python train.py --norm_place="pre" --attn_scale=0.125 --init_std_o=0.00949
Each number is 200 + 40 x the weight over its row's rms, rounded and kept within 0 to 999. Layers, rows and columns count from 0. The size before them is the row's rms in percent of the matrix's.

# up: layer 4 MLP up, 512x128, rms 0.0676, rows 401-427, columns 0-127
# down: layer 4 MLP down (transposed), 512x128, rms 0.043, rows 401-427, columns 0-127
up401,118,242,158,262,198,253,204,201,168,252,144,157,139,252,218,148,215,193,181,145,145,238,182,196,191,204,233,201,272,226,251,247,186,238,167,145,213,228,235,181,177,229,230,249,196,156,187,151,150,245,228,194,223,238,188,176,177,223,253,195,174,220,221,152,222,101,195,212,171,218,214,220,187,258,169,273,124,187,180,168,146,190,118,203,238,249,215,238,188,237,206,151,141,231,124,178,239,241,160,204,183,224,177,154,229,230,224,252,211,196,176,142,301,232,223,166,216,181,180,268,230,174,92,199,176,308,174,239,193
down401,103,196,144,165,210,189,214,217,180,197,296,273,173,155,269,249,192,236,191,224,180,182,171,147,184,85,188,216,155,253,192,208,135,235,210,226,213,228,205,181,194,158,185,182,197,192,202,209,218,254,150,222,174,140,180,245,183,200,215,257,232,234,171,292,151,250,213,201,187,182,179,152,200,234,222,83,238,181,190,285,240,197,217,184,105,199,189,245,228,134,195,221,244,142,284,209,156,169,259,162,225,213,230,242,208,154,278,162,242,153,213,214,164,199,148,277,169,130,187,169,181,205,240,226,187,180,208,162,214
up402,086,247,204,203,176,222,199,162,175,95,197,179,252,205,189,219,203,183,184,234,154,241,158,176,224,191,196,214,170,170,164,146,200,150,223,144,180,187,180,144,214,157,164,212,264,193,181,211,213,172,173,226,207,203,223,187,210,164,242,199,281,235,251,193,244,156,199,178,184,297,273,238,183,242,211,221,237,248,201,199,258,213,193,210,270,295,173,159,241,168,273,222,220,132,203,257,251,191,130,255,132,244,175,215,207,185,244,288,138,202,172,148,252,178,154,172,198,201,184,112,207,181,100,101,193,210,175,220,220
down402,087,191,144,174,226,161,215,224,218,266,201,238,172,205,233,201,196,189,246,151,228,182,234,233,158,234,194,206,252,257,216,283,219,228,183,260,165,208,229,248,171,234,209,191,120,194,184,203,179,215,208,236,206,201,157,248,158,269,196,173,134,196,131,219,181,255,230,240,217,165,90,200,183,182,198,184,143,164,232,190,128,181,246,210,119,128,194,298,193,225,156,149,198,245,211,150,85,203,195,146,215,166,231,207,167,216,140,155,240,205,260,192,199,209,250,229,198,208,213,259,187,186,279,289,195,202,163,134,233
up403,088,188,204,163,231,128,199,252,225,254,137,193,247,209,245,80,171,163,143,207,248,157,167,212,203,183,139,90,206,259,222,224,227,188,209,208,264,216,209,132,231,257,174,211,247,209,196,220,209,259,187,195,290,229,237,200,254,205,166,142,271,186,175,181,235,134,194,206,204,176,229,223,205,122,103,184,190,136,213,140,243,134,255,189,157,197,178,224,200,206,216,163,211,258,165,220,230,194,205,193,194,195,197,140,148,160,215,197,125,259,219,192,215,195,201,161,224,227,270,201,183,199,144,249,250,224,265,206,228
down403,088,242,257,221,121,213,209,137,162,183,288,218,102,229,194,280,238,210,221,177,160,237,185,174,201,175,201,275,232,156,154,223,159,198,204,233,201,229,199,249,151,169,238,159,186,240,223,212,219,155,185,209,101,175,167,167,136,156,253,220,146,228,222,224,173,263,237,242,252,234,175,128,197,261,265,260,211,262,194,282,192,259,148,166,211,199,176,159,184,246,181,285,179,154,240,202,184,190,159,202,231,169,186,286,214,248,174,188,215,148,156,216,164,214,157,223,155,179,201,236,196,211,237,147,169,152,193,173,211
up404,086,138,189,236,200,194,190,166,183,119,231,208,233,287,211,182,173,179,107,175,188,211,148,242,185,205,146,182,190,253,185,209,224,261,237,144,183,152,186,175,187,227,228,239,191,183,197,174,277,189,199,115,225,207,246,190,207,178,232,183,260,304,197,194,225,143,156,208,216,292,194,206,165,258,278,164,175,270,248,221,214,173,199,204,184,182,155,175,207,207,199,225,216,221,230,254,161,229,198,121,185,219,112,229,176,169,267,218,236,132,201,240,190,99,166,249,216,253,168,177,208,200,179,197,155,258,132,163,137
down404,083,231,230,171,196,235,185,222,230,246,204,212,144,145,219,242,207,214,259,214,186,196,243,184,201,157,252,184,219,218,240,132,171,138,158,240,200,301,210,199,202,212,189,159,237,207,165,240,159,206,208,287,181,193,134,193,208,215,162,204,132,154,174,193,209,260,282,192,182,76,172,150,224,137,165,196,207,136,210,212,138,216,207,222,193,244,212,210,199,177,213,245,198,156,181,147,174,205,207,265,229,146,288,190,194,177,125,180,164,265,244,170,230,258,230,114,181,151,204,222,203,181,183,251,215,143,280,239,281
up405,094,224,207,227,198,250,185,254,215,231,196,193,193,201,250,232,242,184,141,151,178,231,227,199,180,213,200,188,142,250,229,193,224,268,202,214,202,254,235,157,186,211,187,204,183,184,136,223,238,244,171,215,170,163,213,135,212,168,244,209,284,181,191,141,76,216,138,175,182,143,254,208,147,209,318,204,132,191,147,165,173,181,189,157,250,260,202,215,228,232,221,213,196,283,151,151,168,216,263,216,180,88,236,235,180,183,221,149,148,208,173,214,193,167,222,173,197,249,185,176,121,231,267,224,180,185,294,225,234
down405,088,167,141,206,200,140,204,112,179,184,194,175,253,216,191,158,217,251,241,219,208,175,181,233,137,154,192,186,311,204,174,202,177,146,238,193,189,99,156,206,199,199,161,223,282,205,176,204,185,174,221,228,226,206,195,254,124,279,123,194,154,164,130,239,277,140,281,189,205,274,165,162,235,231,174,220,226,220,228,183,235,203,234,239,202,131,180,187,208,174,175,217,192,155,252,235,251,226,187,194,223,274,187,169,197,208,169,239,250,188,237,195,224,197,205,211,238,124,258,202,263,170,143,180,185,192,101,200,157
up406,094,167,137,152,175,186,279,238,254,167,216,167,195,238,236,207,180,282,243,192,185,146,238,235,229,217,235,193,200,227,201,246,214,161,217,167,203,204,189,210,176,196,206,193,245,150,143,110,164,156,202,176,177,157,166,155,196,180,201,184,159,225,170,204,224,213,194,231,211,209,200,233,168,221,153,183,196,244,225,216,139,90,160,225,208,223,194,243,218,206,249,172,214,137,165,131,163,260,158,176,171,205,115,212,182,236,181,160,272,272,205,125,269,133,270,183,144,123,215,170,244,223,247,232,137,202,298,262,228
down406,084,201,198,233,256,221,164,147,141,256,188,211,216,229,203,234,234,149,148,202,211,266,149,157,151,206,189,190,204,188,164,225,166,230,166,224,176,176,211,200,205,220,196,234,152,235,219,242,268,219,168,229,231,229,191,222,209,253,185,168,240,195,271,179,153,161,187,119,169,184,211,132,240,205,229,227,176,166,164,206,242,283,194,200,115,186,205,142,179,257,164,236,183,221,222,190,187,203,232,261,189,211,274,232,190,145,237,264,119,116,207,267,179,233,112,199,261,182,209,283,158,214,143,215,275,175,88,167,184
up407,096,152,252,206,167,246,125,164,206,215,288,233,157,239,181,165,204,189,248,129,94,217,212,198,211,240,163,160,184,213,198,215,236,215,117,175,205,196,199,205,223,236,188,235,122,197,189,206,194,179,232,251,243,137,212,137,167,218,176,208,287,206,164,220,121,199,185,202,198,282,177,179,174,242,276,238,219,230,254,177,141,168,239,199,167,159,195,160,244,203,175,254,298,209,192,205,247,164,208,210,193,201,133,244,153,153,218,192,181,181,166,159,244,170,211,211,217,162,208,222,204,276,149,221,156,276,111,215,131
down407,089,263,213,240,189,127,228,244,221,154,152,170,236,132,193,216,169,161,168,262,232,163,191,230,178,62,207,233,230,222,198,200,178,224,215,188,218,266,193,188,157,133,216,188,233,169,227,181,237,219,234,156,179,214,193,238,232,160,272,216,145,184,189,255,239,159,224,172,209,142,241,218,225,173,155,167,186,123,215,248,225,221,156,146,220,256,250,237,151,163,249,182,152,206,176,188,104,232,201,190,194,227,272,144,228,206,187,274,237,207,242,228,143,234,186,159,144,224,211,222,238,132,227,180,228,148,242,250,284
up408,125,187,154,168,246,159,239,202,240,214,254,218,223,201,208,250,230,179,152,176,230,223,174,192,238,121,207,133,186,232,185,239,286,246,297,208,168,170,169,212,178,240,186,224,204,217,189,210,156,189,207,287,188,213,229,159,152,145,165,234,163,179,139,139,246,223,216,206,155,224,235,172,209,139,230,224,193,335,201,164,277,190,242,198,146,200,240,172,193,103,226,127,203,162,141,259,171,225,145,219,187,178,212,184,209,267,142,133,244,189,168,196,221,181,250,221,240,244,245,153,183,270,193,247,207,186,225,198,162
down408,136,150,197,187,141,254,175,163,154,145,213,153,203,209,154,217,200,234,223,223,158,213,195,200,228,208,235,276,241,261,234,107,203,140,197,220,224,275,190,163,183,146,165,203,261,174,254,246,254,210,189,159,285,191,148,214,227,216,291,200,170,193,268,223,212,239,275,142,241,136,134,187,180,176,196,226,211,114,185,202,213,236,155,245,203,181,183,221,230,188,181,237,154,245,213,188,241,179,229,246,251,175,163,242,230,121,192,277,184,211,214,165,165,250,178,177,229,203,152,211,162,145,141,156,212,196,98,169,227
up409,100,217,231,226,245,166,191,191,241,92,185,179,189,217,238,232,223,193,216,125,170,288,172,234,220,230,190,172,235,183,220,147,255,224,165,147,219,210,271,251,223,197,225,212,304,102,195,213,239,147,152,205,268,194,171,198,169,196,206,133,223,104,153,224,229,230,155,177,210,185,209,194,185,137,266,153,177,245,188,224,201,279,225,184,191,204,151,98,155,159,266,211,171,183,129,249,253,257,187,178,192,127,212,235,198,196,206,173,219,245,196,172,244,272,196,180,257,167,165,182,180,161,219,232,207,209,228,192,208
down409,108,167,162,225,124,201,244,182,196,284,155,221,224,200,195,147,222,216,171,256,208,162,240,171,187,250,196,255,179,223,168,244,136,164,188,244,183,204,175,140,195,204,170,188,86,248,234,204,206,282,216,176,89,230,211,177,283,180,203,284,198,282,216,144,187,199,240,216,144,228,188,207,242,263,111,260,237,208,240,165,159,163,177,195,164,204,216,261,268,211,172,191,217,241,269,217,134,173,218,166,197,239,186,165,172,191,142,280,120,188,206,224,196,164,232,208,145,215,195,189,229,222,231,186,192,170,179,196,169
up410,105,229,127,239,184,243,241,172,225,224,148,209,185,209,302,150,190,156,189,255,238,173,246,188,217,208,134,216,168,121,232,214,211,187,262,214,232,309,231,156,179,225,233,257,224,190,142,230,147,147,145,182,239,198,177,197,95,219,202,159,211,111,155,235,181,241,167,191,203,263,189,182,242,236,189,186,214,252,280,239,198,150,211,198,205,197,209,244,207,181,288,209,210,217,172,173,178,167,254,233,301,177,188,186,252,179,250,248,194,173,232,159,239,268,194,137,154,180,160,224,197,176,125,194,214,221,181,209,195
down410,094,200,244,148,167,158,208,231,177,184,200,205,240,146,154,182,188,128,241,199,226,222,168,172,223,150,257,166,226,289,215,187,221,240,93,168,172,64,222,242,241,180,196,168,192,217,251,177,220,190,233,211,132,205,256,214,291,212,215,230,141,163,187,195,220,175,260,185,204,143,267,247,184,216,205,151,165,191,174,140,220,209,184,200,210,236,204,143,172,183,160,204,223,219,228,175,285,216,163,171,158,220,184,248,182,196,266,104,186,185,187,296,224,121,174,247,240,236,176,202,236,215,242,147,203,209,258,214,228
up411,095,195,197,162,226,222,190,251,278,103,252,176,201,174,218,191,236,118,165,201,151,186,154,150,165,204,161,206,228,209,195,141,215,282,155,209,207,223,196,224,182,260,162,220,117,198,227,263,280,198,130,253,256,180,259,208,207,220,220,239,176,157,186,143,189,196,136,240,166,243,257,182,226,221,221,124,181,188,196,216,267,143,121,141,157,188,152,213,184,263,191,263,155,214,194,233,143,245,220,173,152,172,244,147,139,210,238,178,203,255,179,215,263,149,259,189,211,165,190,182,199,263,208,228,246,206,211,225,162
down411,106,267,193,196,159,157,191,139,171,292,121,223,204,230,192,239,179,260,235,201,246,238,222,211,230,145,219,217,196,149,192,248,138,136,218,200,191,159,190,185,237,177,220,187,274,176,152,152,143,221,287,173,205,258,138,183,180,146,199,167,246,179,184,248,192,261,267,163,237,155,144,173,213,192,198,261,210,204,224,180,160,210,246,185,282,228,220,219,241,125,225,126,206,223,202,218,266,150,161,182,253,203,152,234,259,202,134,262,163,156,252,236,187,265,130,193,190,230,235,217,182,121,233,193,198,188,191,192,212
up412,100,121,190,227,184,248,133,97,180,211,229,172,196,230,211,101,125,213,224,174,173,213,181,220,99,243,243,169,232,206,191,192,264,232,232,167,229,181,211,181,225,147,200,226,152,198,166,226,200,163,183,211,180,231,227,223,67,168,207,180,125,191,177,195,226,231,200,175,149,210,245,152,188,263,275,200,231,198,235,175,98,172,206,151,200,169,211,181,210,216,165,196,164,184,179,189,277,225,220,161,196,149,236,236,200,231,254,208,188,264,233,234,243,239,215,191,168,242,223,275,184,232,203,263,190,201,92,209,168
down412,111,247,197,179,194,154,235,280,238,192,221,200,223,182,206,254,273,210,148,198,192,201,207,213,299,166,174,213,193,164,188,223,168,233,98,164,173,261,202,230,186,284,185,219,219,162,215,166,186,280,210,185,279,160,197,177,324,243,206,217,246,194,190,208,183,130,200,202,246,229,133,225,192,141,154,234,173,198,177,196,267,219,209,197,185,259,173,198,133,169,257,228,246,222,210,216,123,187,174,215,154,215,199,144,174,169,186,214,171,171,179,176,139,161,213,212,260,121,197,166,228,203,190,118,231,193,297,192,262
up413,105,228,208,239,226,163,165,190,185,192,195,217,147,166,209,225,150,141,209,192,235,245,192,166,167,236,269,209,231,214,161,197,175,244,175,194,276,197,227,141,262,260,152,170,202,238,102,169,188,166,177,260,258,261,176,157,117,306,187,202,233,252,223,174,208,143,218,169,152,330,149,198,169,233,161,195,183,212,242,203,161,186,202,193,185,220,160,164,191,229,162,247,244,310,151,223,189,164,215,255,228,211,172,188,191,243,240,209,146,186,246,204,179,219,174,226,192,169,227,323,212,204,228,183,169,244,156,194,193
down413,122,158,175,182,186,205,225,205,229,150,220,188,201,150,202,182,259,242,211,196,180,187,227,223,203,85,136,181,126,194,255,177,202,197,184,184,198,263,196,236,155,126,238,269,222,161,302,233,181,264,239,175,137,129,232,214,271,159,204,208,232,148,178,237,189,273,241,200,177,110,235,200,197,181,238,237,235,175,236,205,178,222,210,150,190,211,192,232,158,144,258,140,175,74,247,180,206,233,210,165,213,190,206,223,219,190,209,169,250,212,175,182,209,181,210,193,254,221,147,103,229,224,220,150,262,171,261,244,213
up414,089,231,194,177,176,200,302,217,251,150,242,186,258,249,235,201,178,179,210,174,214,203,215,204,215,175,262,244,285,183,190,246,196,85,110,130,211,242,153,189,191,210,162,179,194,176,157,149,135,220,167,164,221,208,184,188,133,245,155,186,173,234,190,202,250,234,165,237,187,145,190,247,262,170,227,239,175,147,257,205,253,172,208,223,182,209,199,214,250,189,172,243,150,174,150,182,230,196,147,119,243,171,221,185,171,143,213,139,232,124,239,128,265,221,217,211,162,151,153,198,215,222,277,200,261,214,163,232,251
down414,095,173,183,282,217,192,146,196,164,208,201,144,134,168,197,200,239,215,155,169,211,182,191,217,160,241,121,189,104,205,192,196,177,307,262,207,212,193,228,195,218,201,222,217,170,239,266,224,288,157,236,235,144,227,228,223,249,158,226,195,220,190,222,157,103,178,284,186,156,232,212,141,147,249,191,201,202,253,158,188,166,271,229,168,237,191,230,188,126,285,208,195,228,221,214,162,163,224,237,264,171,196,191,217,171,243,170,270,165,275,164,218,180,218,149,185,222,181,265,232,195,188,103,209,149,195,213,167,190
up415,108,176,202,187,189,165,204,143,269,149,246,165,219,234,235,187,214,213,173,311,169,199,164,242,197,190,216,214,187,203,233,191,162,276,201,235,157,221,103,253,186,202,194,177,213,165,258,233,236,178,162,211,203,189,290,188,190,197,226,233,227,226,101,185,192,211,152,167,228,198,191,100,120,212,198,178,170,137,188,223,313,150,108,211,165,242,137,200,195,185,204,189,210,174,201,257,235,238,176,142,120,194,235,203,181,218,243,190,200,268,156,207,230,196,185,126,211,166,241,226,220,130,179,245,211,235,162,267,174
down415,111,221,201,209,181,178,184,204,177,273,141,265,144,139,232,182,195,223,166,149,247,237,238,127,186,102,180,228,201,252,150,181,176,134,228,254,190,183,267,148,207,180,207,233,164,181,105,188,162,144,208,193,195,230,192,211,212,148,160,180,195,240,237,190,133,178,241,211,180,174,240,227,246,203,212,218,261,348,194,159,117,200,237,251,218,164,238,243,184,158,205,178,190,247,199,206,169,159,188,236,303,234,160,178,277,180,192,238,230,228,214,206,170,208,212,211,144,253,194,215,206,271,231,189,153,220,211,154,231
up416,093,225,182,201,256,187,210,195,205,215,211,227,168,208,275,225,203,180,170,245,210,187,158,194,211,233,213,178,287,166,229,185,193,186,166,187,151,150,203,188,208,189,180,178,141,159,248,134,275,274,201,194,250,214,216,214,189,170,141,231,215,200,116,150,198,143,177,118,223,185,202,167,166,141,183,258,263,160,123,174,195,166,224,204,111,165,185,212,197,147,183,164,146,236,249,209,294,164,109,221,151,187,201,188,221,183,195,192,150,232,221,189,211,203,180,152,221,194,248,187,157,298,162,222,289,225,282,245,289
down416,102,202,209,191,53,223,173,203,211,207,197,201,171,222,124,218,189,211,195,210,243,269,236,153,187,134,167,226,100,267,199,236,201,219,235,238,233,234,184,175,195,212,223,197,237,215,155,255,170,102,187,213,109,171,166,212,208,196,206,171,192,234,259,229,171,247,291,257,176,161,213,223,242,241,222,124,192,226,271,208,204,216,190,213,216,228,183,191,196,234,205,217,240,165,211,239,131,219,237,162,246,189,169,200,196,203,213,170,240,134,204,160,203,209,261,226,123,198,220,202,230,117,200,188,155,140,173,107,120
up417,089,265,226,144,166,235,155,184,184,134,204,174,217,243,245,211,159,227,166,211,244,181,131,170,114,230,212,207,242,161,238,236,169,180,174,175,257,128,93,182,177,92,255,214,200,199,144,172,189,219,153,231,181,165,204,214,213,105,150,182,214,179,163,284,123,129,195,222,210,276,236,170,199,224,192,265,158,194,173,237,237,187,235,235,211,221,159,154,176,198,230,246,251,162,227,247,202,271,150,188,187,162,239,231,187,159,173,225,243,211,215,211,152,206,199,163,170,276,168,188,202,278,217,241,202,207,202,242,243
down417,080,139,178,257,206,176,237,213,230,229,176,201,173,187,194,205,228,158,217,164,164,214,236,236,293,135,191,216,174,234,123,140,211,164,256,222,160,265,289,178,238,318,114,208,194,180,238,233,215,124,230,150,194,195,178,208,170,231,257,139,170,174,217,140,232,262,208,182,220,149,181,259,232,206,209,183,261,204,227,142,183,227,178,159,202,242,215,228,204,151,177,162,158,282,170,216,201,161,220,242,195,221,193,139,182,242,245,195,146,217,197,181,231,211,215,212,302,115,190,218,180,125,227,158,193,183,183,158,154
up418,088,189,211,134,212,210,221,188,197,170,180,251,190,251,101,125,239,230,207,125,245,281,153,223,184,225,174,198,232,219,192,247,257,184,189,154,198,212,188,187,186,186,232,213,200,218,177,224,211,213,219,199,221,215,299,177,214,144,231,195,294,175,235,181,247,249,262,124,172,250,173,255,229,192,159,211,156,157,164,182,132,187,133,168,163,276,230,187,212,196,194,246,203,260,213,215,191,196,227,161,259,188,142,167,237,204,174,282,125,193,301,258,211,135,185,181,149,129,182,147,201,251,238,226,205,168,227,233,174
down418,075,218,197,237,219,201,180,259,187,219,199,141,175,193,270,247,183,160,173,256,210,107,186,183,184,110,283,187,130,206,195,158,231,276,208,288,232,176,214,218,177,198,118,184,207,155,192,177,212,202,186,206,184,201,163,200,170,209,152,210,137,210,163,255,112,218,155,279,183,204,275,144,158,218,267,192,192,204,227,231,201,168,289,212,231,162,250,192,224,171,257,156,175,189,164,189,197,202,182,257,143,201,283,227,188,176,215,182,288,178,141,169,245,222,213,194,236,246,230,299,203,157,212,163,211,222,165,155,207
up419,117,160,183,157,117,281,130,201,192,234,295,244,175,229,199,173,157,235,173,199,198,189,202,123,197,151,137,254,265,224,244,194,131,206,209,148,191,183,223,188,267,157,225,244,199,188,167,145,182,239,242,290,239,162,182,192,203,185,199,215,178,210,264,201,296,91,169,196,145,269,192,227,196,190,263,213,218,242,190,186,195,201,233,234,220,113,157,227,213,217,174,238,162,224,200,217,158,229,122,177,265,196,120,202,183,254,247,174,190,227,238,252,198,255,176,202,197,198,218,199,207,259,207,205,223,214,263,250,218
down419,139,194,243,253,258,156,250,249,195,200,176,182,151,175,187,267,221,186,232,257,177,239,191,239,209,238,188,240,164,215,170,229,260,140,191,223,241,196,181,247,146,259,230,156,199,249,257,247,197,172,159,162,195,191,178,186,213,182,216,107,207,227,169,149,125,295,250,238,191,139,216,163,201,242,124,172,159,209,234,197,197,179,173,113,226,225,242,160,180,249,256,210,187,193,216,211,290,169,257,201,126,205,265,146,189,141,240,245,196,164,148,148,231,166,241,171,208,228,168,185,164,160,258,210,132,150,149,222,163
up420,126,234,188,233,146,206,260,257,209,257,201,254,185,244,146,172,207,180,150,212,208,229,157,194,157,218,184,284,138,175,298,210,187,216,177,154,138,190,167,212,200,202,181,293,196,167,214,149,321,222,199,203,181,226,243,199,222,188,135,200,289,246,132,204,168,157,189,171,161,293,225,201,195,261,230,221,240,226,142,214,167,131,201,219,203,335,181,148,186,220,269,203,179,152,181,212,155,170,187,149,165,163,160,161,156,254,155,213,177,251,185,213,254,205,201,207,178,189,170,159,186,224,205,175,210,219,192,181,201
down420,081,195,242,189,172,185,215,198,238,125,231,235,207,249,255,152,152,196,221,207,208,139,234,231,247,89,234,244,198,177,157,214,205,168,209,185,181,178,164,237,160,220,294,173,166,182,190,211,191,158,162,189,248,184,156,132,168,178,183,179,186,221,207,193,113,198,254,264,187,158,152,257,178,172,216,158,183,151,147,208,186,203,253,254,267,134,192,228,195,125,213,197,235,249,164,252,151,225,159,200,223,169,155,195,219,200,174,146,199,191,294,240,287,138,252,162,168,211,268,258,225,207,274,167,225,215,213,202,280
up421,102,236,234,99,195,199,206,180,224,244,215,218,215,179,215,194,200,198,213,145,180,201,266,229,245,167,158,144,188,191,209,259,188,131,236,217,124,183,183,220,142,186,220,185,116,286,160,222,237,178,125,193,157,252,256,123,185,123,221,247,248,254,183,164,169,190,186,193,183,125,188,158,200,199,177,172,234,267,224,195,169,216,234,194,176,333,232,241,227,204,210,215,218,142,115,219,284,208,195,196,200,190,236,168,225,188,174,170,176,183,242,257,279,150,218,194,168,196,231,144,130,126,206,193,185,188,211,187,180
down421,100,229,215,252,165,199,193,254,168,166,166,181,203,226,175,248,168,217,207,224,193,201,187,165,200,221,274,216,260,291,202,143,231,219,143,177,294,183,245,175,243,233,120,219,192,105,214,194,162,148,243,175,185,168,236,281,200,231,209,172,121,99,210,248,168,200,249,208,253,227,221,219,205,206,180,202,116,173,165,203,208,219,144,214,249,152,163,157,253,222,264,117,197,209,312,216,158,168,225,202,232,216,145,214,224,181,251,272,229,168,198,210,129,236,186,192,217,216,191,234,181,216,160,119,191,181,180,207,200
up422,099,229,170,180,245,235,152,191,176,194,242,199,186,193,190,183,216,196,153,153,194,282,163,171,183,191,167,161,176,227,141,203,169,167,230,99,262,182,241,271,173,185,239,218,221,167,218,134,209,228,170,240,217,181,191,201,200,296,283,205,123,228,237,189,184,173,171,163,141,201,138,212,171,220,171,245,206,273,199,192,242,201,259,211,177,214,165,147,158,207,172,146,245,229,186,239,187,211,195,258,180,183,196,231,169,179,244,222,266,269,132,89,168,218,183,164,198,214,201,219,159,213,200,314,266,164,261,285,177
down422,098,144,188,189,227,219,211,207,165,173,207,150,242,190,217,239,181,193,203,230,220,169,207,187,223,176,250,303,261,172,236,189,243,214,175,307,168,244,155,142,241,250,133,202,199,227,180,208,190,215,238,148,156,199,215,173,210,141,122,212,253,171,204,195,199,227,194,201,208,221,300,166,233,197,237,144,214,118,187,198,208,177,141,263,168,168,179,231,242,235,298,256,161,179,162,146,218,183,228,130,222,231,209,164,203,192,184,214,172,138,258,252,237,214,215,251,211,139,194,184,224,183,209,62,131,215,141,204,199
up423,098,235,210,245,250,213,173,168,140,154,269,185,98,172,205,207,270,226,221,133,277,239,214,174,157,165,183,184,220,252,174,238,181,190,230,208,249,237,273,239,118,127,247,150,215,199,159,199,158,175,192,158,284,155,181,190,144,170,212,201,218,116,199,208,244,226,243,178,206,241,176,275,172,174,202,214,205,282,193,199,195,175,196,218,190,222,183,148,178,182,219,154,148,232,136,196,194,224,211,206,172,154,148,204,226,219,201,206,180,253,183,178,185,260,156,187,159,81,258,211,154,218,255,220,168,180,296,191,177
down423,076,213,173,199,178,197,223,167,225,175,133,274,253,170,207,193,137,186,234,271,179,136,214,202,203,98,188,216,151,153,167,178,201,232,186,223,165,164,101,142,272,270,146,259,225,187,255,207,253,205,228,225,154,242,217,230,231,175,151,207,163,246,238,171,144,184,138,222,165,135,248,179,212,256,172,233,220,118,256,137,219,246,239,201,243,163,204,226,188,179,159,224,254,218,178,205,225,167,187,173,193,210,253,175,162,193,214,215,240,212,224,208,212,117,252,156,215,288,207,232,258,218,236,186,208,220,100,194,169
up424,122,190,229,173,190,159,219,185,239,231,178,223,151,235,149,196,206,176,195,239,193,202,172,149,223,150,239,180,178,172,196,239,180,163,200,226,185,225,161,192,171,177,239,217,196,163,178,183,212,206,172,234,252,208,235,128,129,149,158,269,218,229,106,185,164,194,273,207,207,166,194,232,189,143,201,238,127,290,118,217,247,178,210,199,174,216,187,168,256,145,304,208,249,208,107,182,253,185,139,237,166,193,226,174,195,231,252,252,156,247,209,199,226,230,212,158,170,125,309,240,151,282,175,248,236,210,188,222,271
down424,140,207,145,170,153,246,168,120,202,194,205,195,167,221,230,213,201,265,215,248,163,250,172,201,197,99,245,224,265,188,230,170,174,127,203,224,208,242,194,186,217,151,192,199,206,176,108,175,213,187,225,194,255,211,169,158,211,238,176,251,198,233,140,195,193,235,275,178,152,187,157,212,152,190,201,352,195,283,203,164,205,183,186,240,279,290,125,160,263,164,224,231,222,238,158,181,213,148,167,220,145,193,173,251,237,262,173,196,182,234,203,156,203,236,199,162,178,182,248,205,156,221,155,169,198,226,154,223,263
up425,094,187,228,152,214,150,205,256,249,184,212,152,182,229,218,173,218,225,119,273,194,223,124,204,235,269,158,203,219,228,208,194,190,251,249,179,182,158,116,199,233,221,255,192,198,234,154,129,197,223,173,271,216,196,187,222,206,165,245,189,230,164,239,240,215,229,189,183,176,275,232,216,155,198,171,204,146,331,194,253,228,177,191,241,232,236,147,143,287,170,201,158,175,227,156,190,127,153,155,181,235,162,224,211,206,200,220,260,147,298,180,221,232,202,232,135,232,228,213,283,204,185,197,152,197,146,164,174,258
down425,097,167,196,240,207,245,211,177,158,191,194,223,232,224,192,227,180,191,261,142,180,194,236,260,182,107,248,234,151,173,199,221,192,126,133,239,252,242,277,209,110,220,229,239,158,216,252,261,207,187,228,146,197,261,216,165,232,270,186,245,157,164,152,178,199,140,207,190,188,119,189,177,255,187,229,207,251,110,238,141,209,231,245,173,148,170,259,263,184,200,227,175,225,198,252,216,242,253,212,260,174,238,206,173,204,232,149,140,204,114,198,168,185,172,183,241,191,201,192,117,165,251,233,237,157,268,202,216,212
up426,090,202,174,146,210,174,243,239,291,210,180,198,134,224,191,132,142,159,210,206,160,181,184,197,153,227,223,162,180,153,267,149,184,163,148,182,197,236,192,217,196,183,225,208,134,217,154,225,225,190,211,239,245,191,314,164,168,147,189,202,216,257,173,131,231,233,286,185,197,204,139,148,213,230,119,262,158,170,170,197,167,237,182,225,273,204,175,185,170,202,239,216,277,273,243,160,149,206,257,255,162,233,279,226,192,213,175,253,225,189,222,178,185,172,203,172,204,102,203,179,211,240,229,249,254,281,170,174,219
down426,094,213,200,226,192,229,156,132,170,208,226,224,251,234,169,267,222,215,203,210,218,212,205,198,162,82,195,229,211,231,204,249,165,243,246,240,167,204,222,174,187,244,203,181,291,238,233,153,207,183,190,146,153,217,158,213,232,277,194,206,196,185,221,292,178,188,142,185,190,218,256,257,210,179,294,154,207,229,207,187,186,181,190,193,167,199,226,228,259,118,187,146,122,75,194,244,221,179,132,152,203,187,146,171,215,205,209,173,237,209,201,250,251,225,180,204,194,311,183,240,160,178,208,157,136,118,203,216,158
up427,123,220,237,237,218,161,174,201,253,298,149,250,169,258,298,190,223,213,200,227,272,181,212,259,220,211,204,144,218,209,209,247,205,165,206,184,128,194,223,194,186,198,182,253,172,182,150,134,219,275,187,211,206,213,211,185,176,161,241,247,299,220,172,174,189,206,250,136,194,196,144,237,224,203,188,133,212,187,117,191,166,179,153,179,205,182,173,242,295,204,207,205,191,160,221,213,172,242,197,184,122,248,217,203,196,202,118,239,160,224,182,166,217,122,217,212,232,237,203,126,94,188,171,140,276,213,177,194,270
down427,131,233,178,158,238,221,228,228,205,194,206,180,182,143,126,194,261,181,193,133,186,239,170,205,194,115,165,213,237,176,196,151,203,246,199,181,268,204,203,205,211,194,243,134,171,184,273,231,219,163,157,149,237,209,176,215,175,287,169,131,141,201,157,230,243,158,159,241,239,208,225,247,202,191,206,196,171,186,222,231,254,247,290,172,148,187,194,241,115,210,265,232,160,200,183,183,208,188,180,205,230,184,220,129,176,111,233,147,259,152,194,254,128,259,257,224,178,186,228,218,275,243,196,252,175,190,314,199,168